Part of a small language model's weights.
Size: width 128, MLP 640 squared ReLU, vocabulary 512, 7.37M parameters.
Training: a variant of Muon for these matrices, 184M tokens, 11207 steps.
Each number is 128 + 24 x the weight over the matrix's rms, rounded and kept within 0 to 255. Layers, rows and columns count from 0.

# layer 8 MLP up, 640x128, rms 0.417, rows 107-159, columns 0-63
[[172 152  95 170 149  90 149  85 122 157 143 131  93 133 135 122 123 113 142 108  87  79 169 156 111 169  68 117 177 157 119  94 149 104 102  92 125 100 160 100 123 157  94 102 121 178 133 194 119 128 105 150 140 109 139  85  91 113 103 147 164  98 101 116]
 [132 138 169 144 137 122  91 137  80 117 169 119 108  92  91 117 116 149 142 157 148 146 107 127  65 119 129 128 157 100 153 108 115  74 144 116 141 127  97 132 141 142 112  83 152  97 147 129 122  84 108 105 188 191 123 154 122 123 142 117 136 171 144 139]
 [156 116 136 163 149 173 150 114 111  77 117 142  68  90 121 127 168  88 135  86  98 131  89 112 117 124 133 209 142 131 134 146 104 128 150 154 133 128 138 144  73 117 170 143 142 120  89 148 131 113 139 118 140 109 117 116 125 141 149 113 106 145 113 113]
 [116 107 151 154  93 141 148 133 141 114  84 159 130 129  98 112 107 112 114 127 162 109 142 115 121  94 116 145 157 132 129  79 122 138 138 115 149 146 100 157 124 107 151 107 159 152 155 115  87  95 134 129 144 141 102 112 143 101 124  84 110 122 150 162]
 [105  64 158  62 136 112  96 163 117 132 130 117 134  98 147 158 128 157 104 122 114 131  99 142 146 125  96 151  69 112 167 129 132 124 105 129 101 218  92 101 104 154 131  98 114 143 182 137 121  99 135 163 129 121 142  88 159 172  94 132 147 101 113 122]
 [147 150  99 142 136 133 117 136 110 128 131 112 142 151 130 109 153 126 174 106 132 109  76 114 157 143 126 146  98 154 111 130 124 141 159 135 131 124 104  92 151  98 172 156 114 126  90 119 120 112 131 122 154  93 190 116 132 117 123 161 127 168 115 144]
 [131 125 111  73 136 148 130 115 138 141 143 151 139 151 101 151 106 123 119 100 102 151 108 113  87 114 102 116  82 121 142 135 149 129 124 105 145 136 123 159 112 114 148 147 122 162 157 109 170 116 154 113  75 106 108  98 129 142 165 141 144 117 156 116]
 [119 103 147 148 126 146 154 110 123 111 125  95 118 134 109  97 133 146 159 140 149 128 122  87 126 115 160 137  95 104 137 121 142 147  89 175 132 110 137 125  80 107 140  95 118 168 124 122 152 140 114 126 122 159 152 114 133 144 128  88 125 164 121 100]
 [122 142 108 132 140  61 141 124  89 104 163 156 139 131 121 130 124 137 113 118 127 125 116 149 111 159 140 145  68 116 126 150 122 108 122 183 133 122 143 111 118 113 142 103 126 128  70 120 109 105 109 142 131 136 134 107 131 134 100 157 135 126 131 119]
 [137 165 146 130 116 119 160 114 109 161 159 129 134 124 108 112 149 127 136 131 111 102 128 151 166 171 129 144 111  97 151 136 169 132 127 169 127 122 190 127 139 126  92 125 150 127 145 116  93 110 117 131 102 141 102 145 138 130 121  78 126 172 112 182]
 [ 96 172 146 115 141  94 147 159 165 166 129 115 157 116 134 162 178 154 112 165 124 167 113  70 109 135  98 176 167 126 121  99 107 121 124 137 121 115  83 133 159 134 143 149 143 168  83 139 106 114 117 147 127  97 171 125 122 139 126 124 130  96 106 142]
 [135 165 132 134 133 142 113 146 124 125  95 116 129 113 114 144 129 124 124 126 161 134 149 151 173 153 118 122 116 171 109 148 140 119 139 134 161 145 114  87 118 115  94 126 147 104 128 108 140 134 111 142 112 136 114  95 123 123 136 104  78 112 118 134]
 [134 157 135 143 102 161 111 146  75 151 116  80 148 140 127 152 128 136  96 125 145 111 141 154 144 139 104 155 101 139 121 160 147 137 162 161 130  99 101 157 103 162 138 110  80 171 136 106 144 123 125 127 117 177 141 130 113 100 128 127 134 138 129  76]
 [156 114 170 129  89 122 118 119 115 149 128 116 133  85 137 158 136 169 145 131 128 116 149 147  97 125 117 131  97 144 134 111 130  93 154 121 165 110 137 104 138 187 119 136 153 124 133  99 111 137 125 157 117 162 106 141 134  87 124 140 152 104 133 129]
 [114 142 152 114  95 126 138  99 142 137 136 153 116 168 144 101 138 147 122 111 184 158  97  78 150  84 156 115 157 188 107 171 157 137 152 110 141 133 145 130 133 134 153 125 108 102 153 168 175 146 109 113 117 122 102 121 136 145 168 118 179 112 115 116]
 [153 110 107 139 111 137 135 115 124 178 125 112 111 100 143 120 129 129 127  97  82  69 113 142 101 106 132 140 146 155 154 128 140  90 159 130 167 131 144 119 126 123  95 129 134 127 107  93 147 129 147 127 130 125 136  97 160 146 108 117 107  84  98 100]
 [146 157 128 116 164 125 115 105 119 126 116 134 100 141 102 156 106 134 140 123  91 121 124 124 148 127 156 128 122 133 118 136 108 120 132 128  98  98 116 116  84 144 103 145 111 118 132 156 118 115 121 171 149 128 118 118 107 163 128  90 104 158 113 127]
 [165 142 108 130 142 146 139 122  86 138 110 173  92 146 148 157  69 168  98 147 102 125 108 129 132 109 129 129 116 102 157 114 135 177 136 145 106 130 139 171 146 127 132 112  98 119 125  93 157  81 126 145 136 126 123 127 151 128 136 157 153 121 143 110]
 [ 76 134 120 114 141  97 103 100 115  64 151 127  96 176 158 141 151 128 204 133 147 122 141 108 132 168 135 201  90 115  90 155  96 153 167 129  95 104 102 114 145 169 111 143  66 102 146 115 149 109 147 142  90 125  81  97 129 157 128  81 136 140 129 127]
 [160 127 151  85 135  87 117 120 146 110  83 135 125 185 165 162 137 160 106 127 125  94 154 103 138 144 121 135 155 126 107 111 136  55 172 148 131 112 162 103 136 147 140 133 113  86 103 135 123 158 128 149 143 102 139  74 118  99  56 127 143 106  86 142]
 [153 145 130 122 141 117 104 118 116 123 140 168  58 128 104 164 133  93  56  94 151  79 138 148 185 111 162 131 140 196  90 137 135 120 157 147 111 151 125 112  94 106 122 152  81 165 161 134 112 153 131 131 155 151 151  59 143 142 106 145 111 167 121 121]
 [ 95  98 154 160 154 113 164 134 151 125 160 123 100 141 126 169 138 144 139 140  81  82 137 126  72 176 136  64 127 100 114 125 170 131 119 144 165 178 162  82 133 102 129 140 156  97 113 146 132  97 122 108 101 183 126 121 112 137 108 120 118 148  98  67]
 [143 146 117 118 135 171 124 157 133 140 133 135 121 103 151  97 135 137 144 136 118 105 136 103 127 127 143  95 123 121 127 149 134 136 109 124 161 126 113 106 144 140 124 139 121 113 115 120 116 105 155 132 102 120 148 129 156 132 132 141 114 106 134 131]
 [177 135 169 128 167 103 109 146 114 105  80 141 124 131 149 139  66 137 151 115  82 159 123 190 103 105 153 100  89  99 142 139 124 168 233  99 132 105 115 140 120 139 117 145 171 101 126 143 112 111 100 194 109 142 133 119  93 153  92 117  97 105  86 126]
 [124 149 137 131  78 112 104 126  70  93 129 134 134 118 128 134 149 142 137  70 170 127 140 133 161 167 157  84 153 157 100 142  99 160 112 178 142 147  95  93 127 113 158 120 105 139  90 102 147 151 151 155  77 121  87 122 127 131 170 176 199 155  92 190]
 [107 102 145 136 128 137 140 138 158 131 134 145 141 124 135 126 146 149 124 127 111 108 129 151 140 147 114 128 135 139 115 140 149 144 123 142 135 115 170 162 147 150 129 125 133 142  87 135 128 128 153 103  94 135 113 114 145 118 153 144 109 118 108 118]
 [127 157 148 147 123 121 135 188 132 176 101 109  93 128 108 130 145 135 107 151  72 132 160 166 146 132 120 143 108 119 135 192 146 176 145 123 115 132 146 127 130 164 118 111 165 108 112 111 156 105 120 136 114 144 112  59 119 122 143 143  63 104  97  84]
 [142 164 168  94 146 130 153 112 101  74  94 132 155 121 161 160  71  82 118 117 112 169  88  90 169 131  80 113 127 147 129  79 148 151 165 187 164  92 164  81 112 104 117 124 138  72 140  81 144 131 140 138  88 197 151 111 139 116 146 143  71 135 115 138]
 [ 91  87  89 135 131 138 132 126 109 117 127 121 127 137 118 125  87  96 189 105 126 157 149 153 116 120 111 107 151 108 134 118  83 133 129 135 157 113 176 150 127 135 114 135 146 109 135 138 115  72 142 152 135 108 109 153 168 101 138  82  99 141 117  58]
 [128 104 161 116 141 121 132 104 135 146 140 137 107 175 120 136 139 102 128 112 133 115 162 137 104 115 138 123 122 114 121 123 113  78 145 124 125 121  92 137 136 152 144 147 124 149 131 128 119 112 118 137 154 131 137  87  94 146 123 102 108 138 123  88]
 [107 119 140 147 152 105 156 121 143  98 138 139 113 159 103  74 142 119 120  68 224 136 140 110  87 128 159 118 143  74 130 133 108 123 178 145 139 110 120 100 126 166 120  83 153 135 137 155 119  87 123 145  94 167 139 149 107 101 136 157  62 106 132 133]
 [103 104 147 114 112 107 138 104 129 119 116 119 182 103 145 125 143 144  97 165 151 131 100 148 135 116 117 129 123 134 130 153 138 137 112 100 148 140 116 200  90 111 134 111 108 128 130 111  87 102 116 119 125 146 125 124 141 141 128 136 158 136 158  99]
 [120 126 113 116 119 125 118 147 133 120 152 130 154 146 162 123 120 124  85 157 139 163 141  98 147 140 139 105 135 164 173 156 116 159 139  97 132 116 128 183 108 111 125 126 113 114 146 117 133 109 111 118 137 121 115 149 149 128 129 109 126 208 121 125]
 [139 137 124 149  75 130 110 125 108 143 163 189  85 121 118 131 100 110 144 147 111  97 121 124  95  91  77 157 138 123 117  89 131  83 142 117 102 161 137 134 111 122 140 130  75 107 165 124 138 128 143 137  84 101 126 172 101  88 117 140 123 125  95 151]
 [102 113 176 135 118 110 106 115 128 124 101 137  92 119 130 142 110 130 130 126 132 153 135 133 116 139 127 117  95 120  99 116  96 118 155 144 182 137 153 140 123 112 110 108 111 122 122 140 126 121  95 118 118 160 116 140 149 140 129 145 123 130 109 126]
 [ 60 128 128 109 136  69 116 113 121  91 123 155 178 125 112 131 120 119 105 110  86 108  86 148 106 134 135 113 104 167 107  99 112 154 113 137 102  98 192 144 112 175 172  93 176 133 140 144 131  96 137 115 128 101 155 208 109 128 167 137 114  43 116 111]
 [123 155 133  75 143 149  88 130 117 134  80 124  82 126  95  96  92 110 136 144 170 157 115 160 113 122 135 172 111 100 142 110 134 134 130 120 104 128 138 103 156 118 150 157 115 129 133 105  93 117 114 169 112 107 143 135 174 165  92 139 105 155 115 108]
 [130 104 105 127 101 135 109  86 153 159 159 153 113 156 186 175 127 127 188 142  83 148 121 164 148 146 135 127 147 115 124 118 132 146 147 111 159 113 137 137 100 114 124  98 112 121 133  98 113 120 122 151 130 118  93 120 114 151 146 106 131 124 121 172]
 [139 143  99 132 146 113  90 179 169 149 144 138 169 124  90  68 169 154 126 134 171 123 145 134 115 144 109  98 124 144 114 178 118 126 118  84 110 140 125 125 162 145 148 105  92 113  95 111 175  92 133 162 165 126  85  87 115  98 130 126 123 125 119 169]
 [153  96 115 122 124 114  94 107 135 159 113  77 111 102 111 177 122 109 151 111 152 141 120 146 136 125  94 113 147 163  92 116 137 132 154 112 126  96 117 121  89 151 139 128 157 134  96 121 125 138 136 121 138 132  90 111 126  70 110 145 113 116 113 122]
 [135 132 101 160 109 115 105 110 126  93 224 157 160 126 121 121 104 148 126  92 114 111  89 181 138  99 159 112  84 143 137 105 160  77 155 119 149 174 112 131 157 171 104  91 130 177 135 162 153 155 152 122 120 158 104 105 132 148  97 130 123 126 115 171]
 [136 146 119 162 113 105 149 145  98 132 124 158 133 139  86 122 136 117 121 143 186  54 182 152 120 113  72 144 163 139 176 158 118 131 122 174 161 127 160  98 148 166 167 108 145 135  71  77 126 166 121  96 158 145 149 116 108 144 113 118 129  78 119 107]
 [167 118 121 182 117 105 119 147 141 130 156 127 143 155 148 177 154 132 123 140 156 118 146 105 142 104 120  94 121 154 155 143 133  87 152  87 168 140 128 114 108 120 106 112 134 121 135 128 122 102 178  86  92  93 113 127 114 128  79  92  73 110 144 117]
 [116 140 160 119 149 143 118  94 120 140 126 173 133 117  95 152 148 133 138 142 139 123 145  99 116 131 132 144  99 142 110 141 105 126 138 155 158 112 121 138  97 127 106 141 114 159 100 162 122 126 132 190 119 163 144 132 158 119 131 142 117 115 140 167]
 [ 94 160 100 154 121 149  83  93 106 147 104 174 186  83 100 142 155 116  89 179 112 130 100 142 119  87 118 116 145 124 123 104  74 127 136 134 124 187  67 147 113  95 107 102 134 116 113  99 147 132 108 131 155 160 100 149 134  94 127 168  97 139 127 159]
 [151 187  89 119 145 143 174 106 138 130 151 119 132 111 117 133 126 129 146 138 120 125 120 127 150 150 109 157 113 110 107  98 131 119 139 111 143 158 109 141 113 121 110 106 168 154 121 121 147 148 175 127  95 136 117 142 175  91 132 118 108 115 162 107]
 [146 113 177 134 127 127 118 117 114 122 185 139 104 113  83 113 133 113 133 130 136 109 147 113 123 140 158 129 128 123 182 127 115 144 123 152 153 108 143 122 140 100  90 146 128  92 124 110 145 128  84 111  80 105 121 128  98  99 115 124 140 137 101 137]
 [129 107 141 144 107 113 153 143  89 136 126 151  87 103 131 113 147 134 134 130 125 142 146 146 142 122 106 134 148 120 113 111 158  99 119  93 116 140 126 138 143 140 138 144 159 133 139 133 132 111  98 124 112 115 126 160 162 133 129 133 138 148 120 152]
 [120 152  87  79 118 137 140  76 127 130 115 126 125 124 105 118 141  99 107  94  81  70 160 187 154 124 114 131 159 127 135 112 142 133 135 119 145  87 111 144 113 109 155 105 117 117 163 144 137 151 154 102 121 115 121  62  90 118  85 162  58 169  69 139]
 [161 162 136 141 115 122 155 106  63 113 170 106 135 152 150  94 156 137 121  95 127  92 123 130 173 170  81 110 125 156  99  98 122  81 124  96 129 112 146 138  95 135 149 144 134  94 126 110 127 130 120 129 164 129 130 115 117 112 143 159 145 145 155 131]
 [167  95 124  95 138 143 179 123 107  87  80 169 119 122 168 209 161 155 129 124 115 122  61 124 117 139 140  98 134 169 139 119 122  74 150 158 106 124 130 192 120 166 155 114 114 106 156 120 168 119 123 122 114  93 156  82 156 139 123 103 104 102 145 122]
 [124 149 143 125 141 119 100 113 133 144 125 136 123 144 130 118 125 158 132 113 135 140 119 106 124 134 124 128 106 143 123 125 122 125 117 133 142 122 139 132 135 107 126 112 125 142 150 125 137 152 150 144 156 152 126 137 129 134 125 124 125 103 116 145]
 [112 127 120 161 142  64 137 129 122 116 123 152  72 133 147 133 121 142 109 110 131 134 129 140 115 112 132 142 106 116 133 127 147 121 119 103 130 145 142 107 127 137  69 102 160 142 164 123 142  76 103  79  83 171 138 180 125 144 157 136 122 106 141 105]]
# layer 8 MLP down (transposed), 640x128, rms 0.133, rows 107-158, columns 0-63
[[143 130 153 124 100 115 158  98 103  90 153 154 125 180 148  93 158 126 138  79 157 156 163 124 180 116  79 124 105  97 144  86 106 106 134 148 157 149 135 134 139 137 112 153 118 123 163  97 174 126 118 154 117 120 142 140  73 102 107 155 134 111  63 164]
 [132  98 105  94 118 145 128 127 117 172 160 141 138  87 155 139 134 106 147 183 127  62 103 122 141 140 110 120  98 121 122 109 151  97 140 132 160 139 169 127 128  76 144 138 144 119 133 142 167 138 108 100 135 182 144 150 126 116 130  98 136 151 139 112]
 [ 83 170 152  84 172 163  96 156 141 130 162  74 100 150 145 147 143 163  96 144 118 126 133 146 114 170 131 109 127 131 151 142 114 157 174 105 150 149 108  99 110 161 143 171 146 124  76 119 102 142  86 100 174 100 158 152  70 190 139  97 145 130 173 136]
 [170 105  93 148 139 114 118  94 134 163 119 158 146 124 167  70  71 158 122 133 118 118 121  75 162 122 121 122 195 134  71 127 148 159 140 149  95 159 107 116 152 143 158 144  90 137 128 147 120 117  62 103 130 141 104 141 119 152 109  83 148 168 109 123]
 [136 112 145 107 157 138 124 105 138 141 181 182 140 111 165 108 142  84 121 115 146 187 146 103 129  97 133 133 101 106 143 124 124 144 146  78  98  71 147 207 182 174  71 142 114 138 165 132 126 125 156 163 106 157 107 178 130  87 162 150 109 185 102  92]
 [156  83 100 169 141  76 106 109 147 114  99  72  74  83 118 150 122 107 149 128  91 176 125 102 123 105 103 127 119 111 120 154 132 161  80 119 129 144  95 119 142 172 106 151 127 133 106 125 157 118 118 115 137 124  91 117 164 128 115 141 104 116 194 180]
 [180 156 144 124 123 127 130 129 118 163 133 122 123 138 165 126 152 142 139 135 130 129 142 117 113 164  86 136 117 152  91 100 111 145 159 108 113 180 111 143 125 121 141 129 125 160 123  92 116 117 147 198 142 155 123 105  99 142 133 125 134  90 118  92]
 [127 111 140  94 150 126 107 155 106 119 139  95 101 126 113 131 138 115  90 110 121 128 120 113 113 160 127 130 107 114 103 118 145 121  88  60 108  75  76 133  98 130 130 153  92 141 126 110 160 148 129 145 100  90 145 158 144 108 120 151 107 107 158 151]
 [109 139 138 115 176  79 135 133 162 128 133 146 135 121 124  83  86 164  94  77 105 130 146 122 114 137 109 117 129 136 116  87 119 134  91 175 117 153 130 112 161 136  87 147  89 136  69 131 100 127 140 135 173 148 174 139 173 132 148 139 114 107 113 154]
 [169  99 186 131 161 138 114 100  97 173 132 146 125 100 120 147 101 176 105 175 138  91 105 149 155  96 112 130 111 127 132 114 136  97 163 137 102 168 134 126  78 132 115  92 118 112 115 111 115 151 133 115  99 126 128 163 183 141 100  73 150 169 143 136]
 [ 57 148  78  92  67  87 118 119 127 190 114 125 116 196 115  88 148 100  83  86 127 147 117  91 127 110 130 136 197 141 149 139  80 141 126 113 111 110 118 114 180 118 141 145 125 158 101 151 111  62 167 142 120 203 103 162 179 206 158  85 153  78 173 136]
 [117 107 115 129 112 116 144 124 109 119 113 127 109 117 121 119  78 142 125 125 131 116  97 152 131  99 136  87 172 124 158 123 166 119 104 161 143 146  97 115 108  87 118 145 125  94 129 128 165 115 127 118 110 115 138 129 109 113 138 137 125 103 170 159]
 [137 144 129  99 142 126 120 151 140 164 128 122 115 123 116 101 154 121 113 137 140 144 170 177 102 104 123 101 129 117 104 123 150 100  95 158 104 105 140 141 133 122 153 144  81 140 126 171 153 148 129 114 134 168 101 110 145 112 135 136  92 115 130  96]
 [150 110 131 121 173 133 138 119 150 134 137 140 122 106 176 132  86 129 110  81 139 134 135 105 129 101 125 108 139 135 158  94 114 122 126  74 142 107 145  76 168 125 130 130 128  88 147 138 102 122 106 103 112 147  89 137 112 123 152 136 128 114 112 111]
 [149 108 162 105 124 111 167 146 140 112 118 124 124  76 125 130 119 130 129 135 132  99 114 139 128 128 111 147 124 153 123 140 165  75 139 131 158 132 149 131 138 122 130 117 177 100 184 129 122 105 145 105 137 157 113 116 117  86 115 147 117 118 124 109]
 [139 119 135 162 118 120 125 110  86 124 121 102 109 127 117  85 135 138 112 111  89 143  93 135 146 175 144 119 124 128 149 152 124 153 105 148 110 109  89 148 102 141 130 187 127 108 148 117 124 104 124 115 130  63 141  93 137 160 124 160 149  98 129 161]
 [135 124 106 121 137 138 101 121  99 128 138 156 118 131 148 141 115  99 112 139  93 114 139 143 106 118 160 121 111  87 128 125 142 148 126 116  93 170 125 155  88 164 120 102 148 157 127 112 111 130 108 133 129 147 113 159 120 141 116 141 117 135 144 101]
 [108 111 123 109 166 157 145 135 124 150 125 143 105 130 141 117 108 130 133 152 104 122 130 153 117 151 147 109  78 158 177 115 133 176 111 134  97 104 108 158 174 138  90  90 100 137 122 140 180 132 141 105 123 142 139  60 112 130 127 174 143 114 152 137]
 [109 140 125 136 111 142 179 121 164 112 132 119 115 143 131 154 120 138 114 111 128 132 156 125 101 101 122 146 117 131 109 143  73 123 167 174 116 117 147 144 112 136 158 111  97 138 110 126 144  94  63 137  96 165 109  80 167 139 144 138 136 144 172 143]
 [147 112 133 103 112 121 135 148 129  90 125 127 155 119 102 164 116 136 189 105 105 142 125 139 108 102 158 116 129  83 162  88 128 132 133 102 124 122 113 101 109 159 128 172 173 101 173 136 111  87 176 174 125 123 136 100  91 136 138 143 213 135 135 170]
 [105 106 105  81 123 147 162 159 120 137 129 122 125 114 152 125 107 156 136 128 106 106  91 160 129 149 178 137 190 110 122 125 134 167 160 141  97 154 136 129 153 166 106 107 139 154 141  98 166 169 102 127 170 150 142 138 124 137 136 152  98 146 107 116]
 [120  69 156 116 162 126 122 115 159 133 125 116  87 159 148 149 120 153 138 129 133  77 124  82 159 118 127  87 141 137 130 102 143 130 100 150 131 129  98  84  91 149 144  93 171 197 115 165 109 188 102 150 102 191 126 108 136 133  96  84 112 117 111 138]
 [153 134 111 125 134 115 105 110 101 146 140 124 142 103 125 138 127 123 133 143 162 153 141 168 147 138 116  98 122 152 163 129 139 153 129 104 134 135 115 118 151 137 152 105 126  98 130 124 126 149 129 116 130 138 153 129 138 145 156 129 115 114 105  96]
 [ 80 140 167 105 113 100 150 139 135 143 132 105 121 118 152 115 141 172 148 142 125 132  97 101 105  96 174 123  80 143 147 146 121 137 155 146 148 158 112 137 106 127 144 121 138 145 150 150 159 113 133 144 110 157 188  65 167  84 176 134  92  95 127  94]
 [124 144 112 130 137 130  92 155 127 139 152 135  87 138 169 119 121 135 126 120 164 153 110 135  92 161 128 112 113 156 131  76 138 146 131 131  67 125 144 112 169  97 131 100 139  59 149 199  92 138 130 147 104 114  68 104 133 143  71  99 212 103  90 138]
 [ 89 116 101 159 140 117 118 140 118 129 117 115 152 158 136 159 102 112  84 153 118 152 117 163 132 171 137 114 139  97 158 137 113 129 119 127 105 167 116 131 124 134 138 141 113 122 122 143 113 128 116 139 132 133 114 130 100 151 100 117 137  95 139 140]
 [ 99 102 105 137 151 126 134 141 145 170 103 131  94 174 105 105 108 169 115 143 102 107 140 180 108 137 131  90 137 127 135 194 121 168 129 174 104  98 159 139 137 113 164  98 155 121 124 112 145 121 133 115 115 146 148 122 122 141 163 149 147 126  82 128]
 [108 135 115 123 131 124 126 105 107 136 127 137 165 165 146  80 132  72 144 143 134 143 106 173 169 151 120 170 166 171 133 123 154 138 133 128 145 146 123 146 113 130 141 147 133 103 133 136  99 116  71 130  95 163 109 164  71  75 134  83 111 128 175  90]
 [ 78 113 119 130 130 159 132 100 130 125 138  84 110 129 121 145  88 120 142 136 113 161 106 146 133 157 160 123 137 107 190 134  96 160 143  95 152 154 154 106 142 122 163 119 135  88 115 107 149 128 130 146 104 142 121 109 152 123  51  95 139 127 115 135]
 [132 112 122 148 132 142  85 132 138 108 160 154 122 154 127 156 127 101 100 122 122 116 118 138 137 133 121 154 171 105 138 131 126 127 137 137 129 148 121  98 121 130 112 108  38 128 153 106 138 141 116 159 167 129 115 129 101 114 136 121 130 142 142 136]
 [170 103 120 101 114  63 120 125  94 171 106 142 145 122 134 114 117 147  44 123 154 143 116 148 103 127  87  99 124 111 129 132 130 153  83 121 158  73  96  84 136 132 132 144 106  80  82 163 150 113 135 138 158 103 106 165 102  81 161 133 140  99  92 117]
 [125 129 129 103 113 107 120 147 125 153 108 134 178 119 140  77 106 152 103 159 120 118 133 146 125 119 111 115 157 129 130 122 122 128 127 125 142 164 173 137 146 121 116 130 137 128 112 106  83 103 129 147 147 115 136 129 149 154 105 148 142 107 118  96]
 [139 120 129 145 109 116 116 112 102 114 145 148 122 114 187 165 119 118  86 102 158 142 170  76 138 132 158 101 167 140 160 170 132 136 141 116 121 164 140 131 105 116 121 158  89  96 110 123 126 102 153 154 114 133 100 124 135 135 129 143 120 144 112 159]
 [100 113 168 117 120 133 155  97  97 127 124 119 165 134 132  97 100 149 111 134 167 138 180 137 111  91 157 159 143  89  80 123 124 106 149  89 166 163 114 110 141 133 156 159 112 140 126 186 169 135 112 127  88 102 104 117  71  66  96 102 134 114 142 131]
 [119 131 119 150 131 141 160 133 105 146 124  86 128 140 124 103  83 124 157 121 129 107 146  74 102 149 122 133 135 149 109 128 105 131  89  92  54 117 137 125 135 122 139 150  69 103 139 112 139  96 132 101 136 138 145  98 124 121  98 160 137 132 136 151]
 [123 143 131 151  87 136 162 140 133 154 139  94 150 119 118 163 156 111 124 117  81 133 129 144 120 112 126  91 112 118 120 106  83 111  84 118 124 104  99  96  80 115  99 152  76  99 171 112 146  92 124 120  99  94 171 141 141  92 163 142 113 115 134 151]
 [ 98 129 132 110 149 127 133 101  87 145 148 130 104 129 133 128 125  78 109 110 126 132 140 108 126  90 141 143 116 116 111 111  87 117 128 145 159 120 172 136 146  95  99 128  96 138 126  80 130 151 144 152 102 163  94 116 127 140 123  73 209 112 147 118]
 [136 137 108 117 185 131 119 131 116 110 128 147 149 109 148 120 121 145 130 162 137  96 120 133  68 109 131 109  85  88 124 135  97 155 133 139 147 126 120 113  96  94 154 153 129  81 128 109 187 138 141 108 179 146 127 118 117 134 135 118 185 120 156 112]
 [123 141 104 163 152 167  79 141 101 108  90 113 152  79 145 118 154 117 151 120  97 129 140 125 113 114  91 132 155 139 114 145 128 122  74 138 146 112 131 151 109 107 144 115 134 147 119 119 119 130 121 166 181  88 111 138 109  98 113 154 149  88 148 132]
 [125 138 100 129 104 142  67 134 127  99 105 122 122 146 122 138 117 158 103 132 171 163  62  95 115 114 147 114 123 158 130 114 133 128 139 108 101 137 129 124 112 140 109 128  95 123 133 174 155 161 148 113 151 122 111 190 125 140 147 146 143 143 140 133]
 [135 137 158  96 110 123 120 142 131 110 162 115 122 126 158 117 136 114  88 135 142 130 159 172 129 142 154  85 129 166 148 124 116 107 110 113 161 129 107 129  96  92 140 103 133 123 152 135 104 150 118 122 142 123 122 156 171 131  95 181  78 124 120 200]
 [174 131 132 192 102 130  74 181 150 153  80 133 174  73 137 124 134  71  95 150 127 116 134 121 113 102 140  91  88 172  88  89 152 130 155 119 153 136 151 101 124 117 162 211  75 142 138 133 136 150  69 115 121  83 120 125 106 136 145 121 203 142 128 155]
 [112 126 127 169 153 138 128 113 131 156 117  84 132  89 115 119 107 115 123 151  94  93 139 128 131  74 147 115 134 149 157 141 122 136 113 108 140 178  95  85 139 122 171  73 154 147 118  83 162 111 167 144 106 104 118 131 123 120 154  76  89 110  99 166]
 [189 150 134 140 145 131 113 137 148 114 120 135 141 130 131 161 135 114 136 156 143 130  92 111 150 134 152 114 147 132 134 119 144 130 129  96 127 117 148 120 125 137 142  99 102 113 114  98  96 146 157 139 135 149 169 125 111 149 119 141 158 133 131 136]
 [146 143 123  98 161 160 186 162 130 145 148  93 143 147 143 165 140 164 107 163 131  89 122 138 147 150 110 139 161 151 106 100 132 121 168 130 138 125  88 163 157 101 149 150 106 115 120 126 116 131 158 161 145 177  97 123 110 137 137 133 117 115  95 195]
 [126 130 109 148 134 125 180 144  90 179 173 158 136 148 169 130 107  87 101  89 110 149 157 109 134 152 171 151 154 119 137 190 143 153 107 122 185 131 120 143 137 145 141 169 154 140 142 131 143 106 124 159 136 161  89 152 118 115 113 146 131 112 160 140]
 [144 122 139 137 112 128 145 148 129 126 147 139 114  94 143  95 131 107  98 150 178  98 122  69 154 103 130  97 112 135 149 132 132 123 110 125 119 128 136 147 135 136 130 116 128 143 136 100 130 129 129 154 120 143 143 115 102 137  79  97 134 119 142 145]
 [150 134 110 161 135 132 108 127 135  93 153 126 137 126 160 130 155 155 130 135 128 115 134 141 131 125 129 138 115 149 122 118 129 125 126 120 123 113 111  93 147 113 117 126 105 152 142  93 131 124 127 107 133 139 106 143 107 141  97 137 131  94 158 132]
 [134  93 113  81 121 114 160 109  95 153 128  92 140 157 110  94  95 113 136 107 113 136 146 130 143 134 134 158 125  96 144 139 145 141 162 149 149 118  85 162 148 139 156 146 128 120 169 104 120 116 134  90 149 110  97  69 142 180 101 108 108 165  99 106]
 [142 131 139 127 133 151 124 122 102 144 118 113 107 148 175 149 130 143 100 122  72 127 147 144 116 164 160 132 112 105 127 139 144 126 109 127 116 140  89  92 165 113 156 124 121 151 128 116 116 128 108 176 139 105 121 141 115 137 121 125 118 121 139 144]
 [ 95  89 123 111 145 124 132 179 152 125 155 117 162 146 175 184 128 168  92 123 173 119  94 158 128 167 153  81 135  99 164 138 132 174 165 139 106 108 150 160 150 137 165 101 143 168 151 125 120 108 162 123 162 119 152 102 120 156 149 135 128 134 137 106]
 [131 131 123 139 132 124 120 138 104 142 117 124 129 133 131 114 118 154 106 140 147 137 136 128 116 143 138 122 106 112 144 138 117 123  98 126 134 133 131 125 131 135 114 106 100 133 141 136 115 110 137 109 146 147 134 123 145 116 125 133 146 131 121 121]]